config.yaml
num_hidden_layers: 9
hidden_size: 384
num_attention_heads: 2
num_key_value_heads: 1
head_dim: 128
intermediate_size: 1536
vocab_size: 17758
hidden_act: "gelu"
norm: "rmsnorm"
norm_place: "pre"
norm_eps: 1e-05
positions: "rope"
rope_theta: 1020.0
rope_fraction: 0.5
qk_norm: true
attn_scale: 0.124
bias: "none"
tie_word_embeddings: false
parallel_block: false
extras: ["some layers without attention", "local attention windows", "exclusive self-attention", "value embeddings", "hashed n-gram embeddings", "an embedding shortcut", "learned residual scales", "skips across layers", "capped logits"]
init: "trunc"
init_std_qkv: 0.0253
init_std_o: 0.031
init_std_up: 0.0253
init_std_down: 0.0
optimizer: "adamw"
learning_rate: 0.00181
lr_mult_o: 1.51
beta1: 0.9
beta2: 0.99
lr_head: 0.00496
max_grad_norm: 2.0
warmup_steps: 542
schedule: "wsd"
decay_fraction: 0.924
decay_shape: "sqrt"
final_lr_fraction: 0.0
batch_tokens: [65536, 131072, 196608]
max_seq_len: 2048
doc_mask: true
train_tokens: 423500000
max_steps: 3615
dataset: "wikipedia_en"
Each number is 128 + 24 x the weight over the matrix's rms, rounded and kept within 0 to 255. Layers, rows and columns count from 0. Numbers have three digits each.

# layer 5 attention query, 256x384, rms 0.051, rows 0-33,128-160, columns 192-255
175158106157132174154174097124097136115156093096109081139102107171166120101151095115124128111142141172120143138155119159137166126113162155141112134099147096111114102109169108094129125116155156
059138108103122106107069171156136120133104136136142152164154157106080127165131141126075102127113111077096100123125133111121093152136113114112121139141150138149168130149074150168124135136080091
057145111109137104103094156146140145136109124140133140142163138111093173183101119136031089103091123083113112128137139126106071179136109139142086129181173144156163133144071136164113124136084120
093121130123129105106092177126158104133105144149105162128137112100086127156117147104096137124083083070145094136120140141125092131122108116119139096150120167119156153178131166188134157112082096
119131068148109120134085138150131139150186140176129117139115096109154121158117085100072084146113115077114114117156115089120070191127103127143095148136156123160151103122117152122087123074096165
076155130157136153117098125119133145119143131140100143139134137144090146124126157126095102162123131108124136112106136121107128152130105154136101135144143126122130098140112126163124163155107100
155116132124105107146152090158123120158141118132116104135111113144154109101130096124146121136123138140110156133122119143129134135159162123131113136118116102168122110096128136106122128130164166
127112149131169109143108117128124089128115125126160180117108129087105155130121150150160160151129098124114106138138149113120143110098097097120159133127116146114146135140118146088127139135139161
101127100134138115095111127110154131120142124108108141099111126132117136151125127152122143158114107114113130144090138125097148125144147139132151116165133143107152119133130143139129153122120134
115148100150137155123095137129121107095114123123136194096120132100093129133135147157154133158138114107133099110123127124138138097147100151139145142115086189068129155133113112112162155101120108
179129113150151142145128132145141102152188090112128096126104147149140098135132101117142091123164114135100135114139121134139144124140162125138102164115134114137145145100082153129120157142171140
120128097136101114124094093118133151114117158131143132127139129146118129165105141124111122143118103101140151129117127138135142170150111145103137183127131143108141138133123166171143125140116130
141118164124142147114132127130096114160146100101119090137094124125122142102120173139162120100106093149133133107151106147121116122117141152140117158114143108120125123109135155175122167128148125
139121176118098107108108108126171133188160127090108119128129115095113122137133126165141118091098127128123070124133139158128123115125124131098105121095124145167148149127140115156099158126148151
152094125110136094152160115160109116124164117106103101105103114154116119123107116154097178173141160178099164109118120135152176144106156191117136113120096154110116114112156120110120101122182114
107143113119145126138135105131153122168170081135095126117135152158137107092118112126151124138178118141139148089097086096106111145137159129133129155129118100123155110108109180142110154146144132
120122121139135116079094143130171091117115119140103159100106103126107121149130137130176122095120133149134140127098127094125130097190145167139133143127090138140164141116139155139128124105121109
128136141119108136096114100099117150077103142154106153131094114139139141141154123138158116086125122129144113150115116140119135116154127118129145129108146108117128146148101120093126121104134104
189124146087131138150159094163142092140109151155121113111107140114153072136130080097081113186149134106150148121146159140186101141110114126110115112103150091120124123157102136074102104098129137
157133111149105105123169151102124128105112124148135123096118134124135139093129106112142154149108098138094138103083131132149124149132125116139148128160106122148144135164131124104120083152153106
144126126158123120074124119156108123184136110111088114155106142098119122124128127171151131129111124135119133147148124118135112115127124106138118135151109149132148140135140139155124134148134118
100102123132128140146138100116139126119151116112138100117134124146132131102165105127129157130146133172172141146166083141165146126122075139150090142109114115110116113139160148110109151147140120
099072147152174130132108117150153088151169116148138157085147092096105149125107135107090085139125118101137134093151137117078093114162135094127126098131126129117113135125077155132142169092132113
125139151108123134118114141142119132161170113136158164143150127095112184154139144144111151091112105079134106116193132124107082109160128138146129153097122175162158129100135086160140098153149103
100115133093098098133125114147150109110094156152108116120107108139143130149138119120103080095100098141174162120111145124119118118128138136117140117181113119109128108149161136139138140137113161
099109109103111125138150140112122110144120104175109108129134115165126156102127107134181149133132111167158121103087131118135152148102141169127166114124111141068153104124118141104113108092117121
101116137119163123137114136124119158138133111135155130136129117159122143141142101135152139153196068102102153149126147101126142145156144150123109161097127142135125115108087133105105149168124146
106125118200127090122141130115141125158122158101119088111128125142113146106116151157161116144135134169114114123141101163117167121123114090129110137103162129107135115151141113163122124150129098
147144117113164158114146140174099145125123140128171154110131137105130139144121157117160150139142149117161133134137146108117106158150122141127095136102144120099124112120179097083138103114118117
154141145127120143124155125120131149082136145092159114113141111108147130102070126106090138126100133141109136117157156143170103118150119136152082157128123111139137118121212129136140102146141111
138105136110163135115117113109111125175173138128112147132167123123131148101131160143156115131121160106107103114093138171172133169168116132131117142100118118119178119129146156112111131121112107
151112118103141113137124105139141102163143120126135131108136138156131077164127092123123172142161080147150100091119137128160149114098141102120133129151120113088157132166128166062130141121125126
125125096132105116118118154143178107123085127147138135150149123128080103186117165127059106104109116091137119130118145133103096136151116135116090117158140146106168112173120133184141120152120106
122128141132142149140137120132100153138155139130121101120100105126167117110129120133154123126143130151119153119126103118121152150106129111122180138123148110147118118112126143115098122112138142
142135104137118127123114149137120131126130149143098120143096131130125111134115152111142113115133119121111109092131126119146120136117124141134115148125154143095142105153142120112151129139104140
117124128114136128125137126132128128130138112123166136109161131121126128123138102137147151146109137113133139136153152130108135127118134096135124124118119140144105166121127127126092119109119111
107134118119120102112122143123118140130131128113148167139142133130116140146150118149148185136093143112130144149132155122100133154120144090114132101140128146129105141121105131130111122122140112
102114109149115114141139146100118120126115119127143168115130115140077150149141173157111142117112123114139105110132166144142112134136111120146141121124102154121109135123149145163115135131102122
128133092158145141136141140103107120127207106141110143107135126118136115119122096133102143166139108143127115131141135096121159156105112096142141156128117092177115128113137103128117126104124149
123125095119137127108128101116134122122110124148145140100137167129104137120142140141149140137119139119156142131130155136087136145131127122143121132132135142144124162116093113143117123136149113
138136146094134130149166156140117122153131142119104086149119121145153091132140072110122089151140124142101145130121098134156125092157151096117130136137120117141132119122139144105133139090109120
102146108124174148080112162151148088144112141143118126141142134164073136168134166159148090077149113127085095096133137091100153149183105149173124128096145125152136142115122110162131091124142111
118127131113136066075124094118158143084118159091151171096162157125112159140120154142169125135129103093159106153075149137122114133143123104094180136129114118119117143137099141113141124148147092
138146144180128130109119156114148104116120133114141177126118137105101130127120120118171119104161123105147091120142142108152116109131109108138135130128136141091146142129114087128157113131083082
141151142092113157113154125093137128161142108121130120138106109153163131097102114112160131137134126139113148160136113161141142117105132126138132115142107124144116154140127124118123113103100116
137134128159130069118123126128097108112135111137153161088147179107093131133139143156128116118118116124155068136125157140121130107140134128143143151131087162145121159126100134155145147151119108
138090156063125149120128113124112128158133120133114119126149101149135132107153126129121105122122096132136171126122109125110158117114120161116157160099082141138133156163135148150077195127081139
097091110093119096105121114131167172100114133119125120127123138086085130136132152150098132154136138089108132090105139184132160110113147121095103140129125159130123132150147142121126130158148139
133153128131133125171142091150100102145161112087157107146130113135142163111102091104198188188126117133122142113167134147172157151115137130171101137154105086164079145150095098097075136108141154
134188097133117119146160140113154170117105118116089129129123153195120114129150092103189120147118145147129117151129082146131136067130134132111118115101106101149130129131105126126141128091137132
118105126155139116078106126145168129094090127146154163150134163110097119142130157144172080095155113100110133145098124141107159080164136132121172141095111111144153171120078116147133151140115114
128167147106137167094130097140150166064134126148128152117125116088141106130122145142129114059142157127117168144098136149133155118118089096112171139138142143113121139156110140140171096120132145
160131146105138139148140109139139123136216157108136087132133138139185157089108109137152115137113109203114104148117116133190120124085117125104124121130116073113129106109139150048079110081126174
162179125132162095072130148118088135134140085093153111102093122153112159093121139167100206131157135190093123125154122102128148143148122116181131119084125151153111131099107084159134109170153135
098123105132144104123147128136110110150146147083147138121118096104108167139122129168134146168140172165141113146111162127147141143088105106117094134110139124081116107112169155100100106152081116
112124162123081094120132092156157156150154094123127144117098169161129187099097101150142157154140088130157139172136159195146168121114129135133106105098129134096130125144099130078057143116091111
105126095096087144131100139098130131063116149128107143100130104105100134155112139165082053134106155134094097111113123128126111164148060144150161114163150144133132171127122125148137117147135128
108098145107150112095120152158135133112091139119149156117197136114086135127118137154061164089164100104119095136118128118127137132149125156117146116121093159115151162141085121167122127144143114
150116117155101137112084115141181125108107148165135158130150120118117117151166094167114077106097117093142152153151160155087116122142178132124122126162134087127158127150079115107123182135112108
145110094186128107136114122137086128146103113153122126152119131164096117125172120119127151102128193127130078099134122138089118110159144154122142131147146146111101101076150148130194121190153134
089143141100152110114165103111115122137136143118160132103113162124172133122116112118180125141130110140155145108131101122153155095130119076116095145128134112150089130136128106104135091133136138
104139103135141133173126149146128099122122117104130088106130110113122142144100133145088135113112154111108146108163151160116129122145116130116070117098129168126092152155137115130127124141119108
111097150103144138102129135150132151153110096141118142131114202174110138118127126121135128106149131134148112108103108077173145117157110164116119119072126147121118150095094093140104052134120166
119128143179128099120168126130151138130104114162113130141107172137115151119091149108122153138152071163124138144133167156140173091111130133129117104095129139162093110119192136140114121136134124
166132093125090077178188150116129130098100145126075113134099179164074165094112165110173163165099169135139111125110124160136151078144147138129160137151137173130083129109182106121160075120079132
122144097149133155086147115114169145183103078123096159153116158175093075129141124097191137126144105124138128145103141130132122074114124115148135075109130127084129151142129076095094159114101091
120106133131128117123122156103140133158117110155147143150140114136103125152161133125120120103122133126136113149112109107114106095149146121117140117140104144116139124132118149166124138131097120
# layer 5 attention key, 128x384, rms 0.0462, rows 0-32, columns 192-255
200129128118164151188188064179105131089168145113060071114108151155190082081120114056131149158176167146142173081134068135170167155088113170162149181113127074189072059115102138090107120103145181
078117117118145116094095173079137083125120131153183172098122181098095167181099150184147116127088074107149100149124182179090111099177099093120116096152127187075156216142132107165177129159115065
088096110143119116091102138098137073102120130119131141066129155130102147107080191109134156114103082134139124175126188120131119122175068118104121097168131135089185212109123117144127138177103056
084115068143083121065086165126113157105111125165157192118121152080060201200115194173089118094100118063123082120135193132076096106194099110107074120159115180099129155135134139148177128185127059
138106153142107092150133140113100126132120146093098133121154111138115105138124152153149159107141128132133111098100141119132142107151142129134140123129153161104110127161172089175170136166141122
114119123115107099085102187117159050128106161116138164108113145095082149144087134124086084117081127083152106154111192095122094098143091103149131100125146176095159159173140115146170125122105080
174129139098136158193184059143096164123140089118140080145141133177174090111173109129165157130162132183151146102129088153168156131093188130137122156117128081136119078110119139089124085142137155
099118188116106109114098176089113126173121131141163145159131089105112137176147112153142114096078085134141085151124151124116093118148102115089133099116126135120099143139163125157142146115098125
083146088138133130101090173120158122129092180117136147121095139086081120153092167136101065123094146125160096141145141129127105131155081088113118121132117144117149165095114119146166133146102090
047103144102118110037073156096171156135120168137159186108143142081046149146121153153158118077085112065087141173131174070110054119156081083127175083143129130100172176151136103154147128138101105
154138113130135145154164101103074156126161090154104103132141107136150119083114127089088146124173133139106151119166121140105117136124124156139100165133123118138134103103097110086110105118142176
098149093147125094093073168084139083156095118098132170159094102091080120150134148150150115132100106101148123162122148109107107099147126127124161098147074124085098162141141121171143147138112109
135130081127122152121162110129129101149100140098072125114104143169170117156139111131073129169146088105145149137143105144136138133126121129123150150129126118160151094173135159099121164137097124
085124097137151123122104174127098112099096119177104145143125150094079137168112180118110100113103091090156087103163141159127097118151109130125114187160121139111148140128134147148172075137112124
106135138141177209156198105125131100144117131120098076136113142107158089066172104102133142109160166175139211121143043125113150136088146167174172132091138075161099127116147140112115156107116166
135130130137112154180179095125127147095113117123142100154118147158168143135161138092135123114127140108123147134142121158138164164114138132137109149099129081137093083139143123117128105101143140
083089121121128118059085151148166144102091160145141207116153166089074137191129164172125114140094122047137093148083156098080100117185055099083145118141114190100126177135101109160175117163095033
128132148136123140141091144141129108145161160123147142131122127114133130138111150118116143166101129135087122140122117096127103112138127087126117113133114146112132165135123102142135116155131123
133153111150158133170173077110121132119144117125104076112097143146142114098126087131145137148158131168126173102139068146130176146119168146166122129113133100106139128063133131091105139131150147
125142159101137107147160140115138111141131116085127126161127091170143099139106159128144136131148158171105132119145113104114149121149132138130143138102104145125104099122135140165149117158136139
106132119122124127127099130100153112095169130155144111103118114106095152125121173083113077092156108110132117138087126087139148158124144139127106116087161126120119131141105167127117114114115122
155157122156140110161163142166098126155117133156120110142117127112146117080117129116100150146148122149112142126171111107096151129111153136122152124134122087178118118058100132135077118112135158
142094101150112139083085159083115119085093135124159140123097148116069137172150159154160087141108107096158096140132183100118113127133085117093132126152135178100156185167146099151124096138155132
096160117157116128093083119141136122076091137150127188110089160101061151141122192170145127142112144096188111147114205164122127132145081155085110134145111157125165170178130111139130115131120087
158131118122145152156119112139115134092129093132128131096115153122165088123124105134127140110114125138121101162136129130123146128110122096123152132120156129130135131125123140126160139121166107
150139123134135099128109130121150167129123156111140122162114134118116131119120148102143072098147178118070127099136129122137134128096139083116103108136170115190088112128149162141119135187088147
101150152120144147119120132148093144117164160128163140136137149114136164161085125118121148092085184108132122150151128154150106133102093080131111140102133106139116140145134120116115132101115147
109147109096103159132107137136103109140127149139158145120117091181134126124107124105129113102141107116124124127130132096126103133111135115141146148142129105139124118117137140119111137136119165
086100134097140105146138122124141134124119176136144132155139166125141116133130115168130181114109093145126151118121121126174145164092122119115145145127143156150147133114104134152128138162121160
125109100136125103123149129127125087145079147121129140121090147169131109147151143137107158164145093100140105132111118136103166102159109112117137124119125148137146122129094089183110166107119109
111148095164112103189147123158133146106097147145117127149086143125103125134084120137136123143149115063131128146152179171116135131122151167109114146157123085155132117122142127135167108169108131
155146129118116153159131147123085124096136125158121109167139113100154164091136119138131154119143145119134175132129120109100109170128109142144135107101124138168129131106113134167130108137127128
126127128106161162118135122102129139130139113147113141094118111106125150115109117112111174117162107135138135157149121143137169120124093113140123155138108118114124112132124142128109165104133143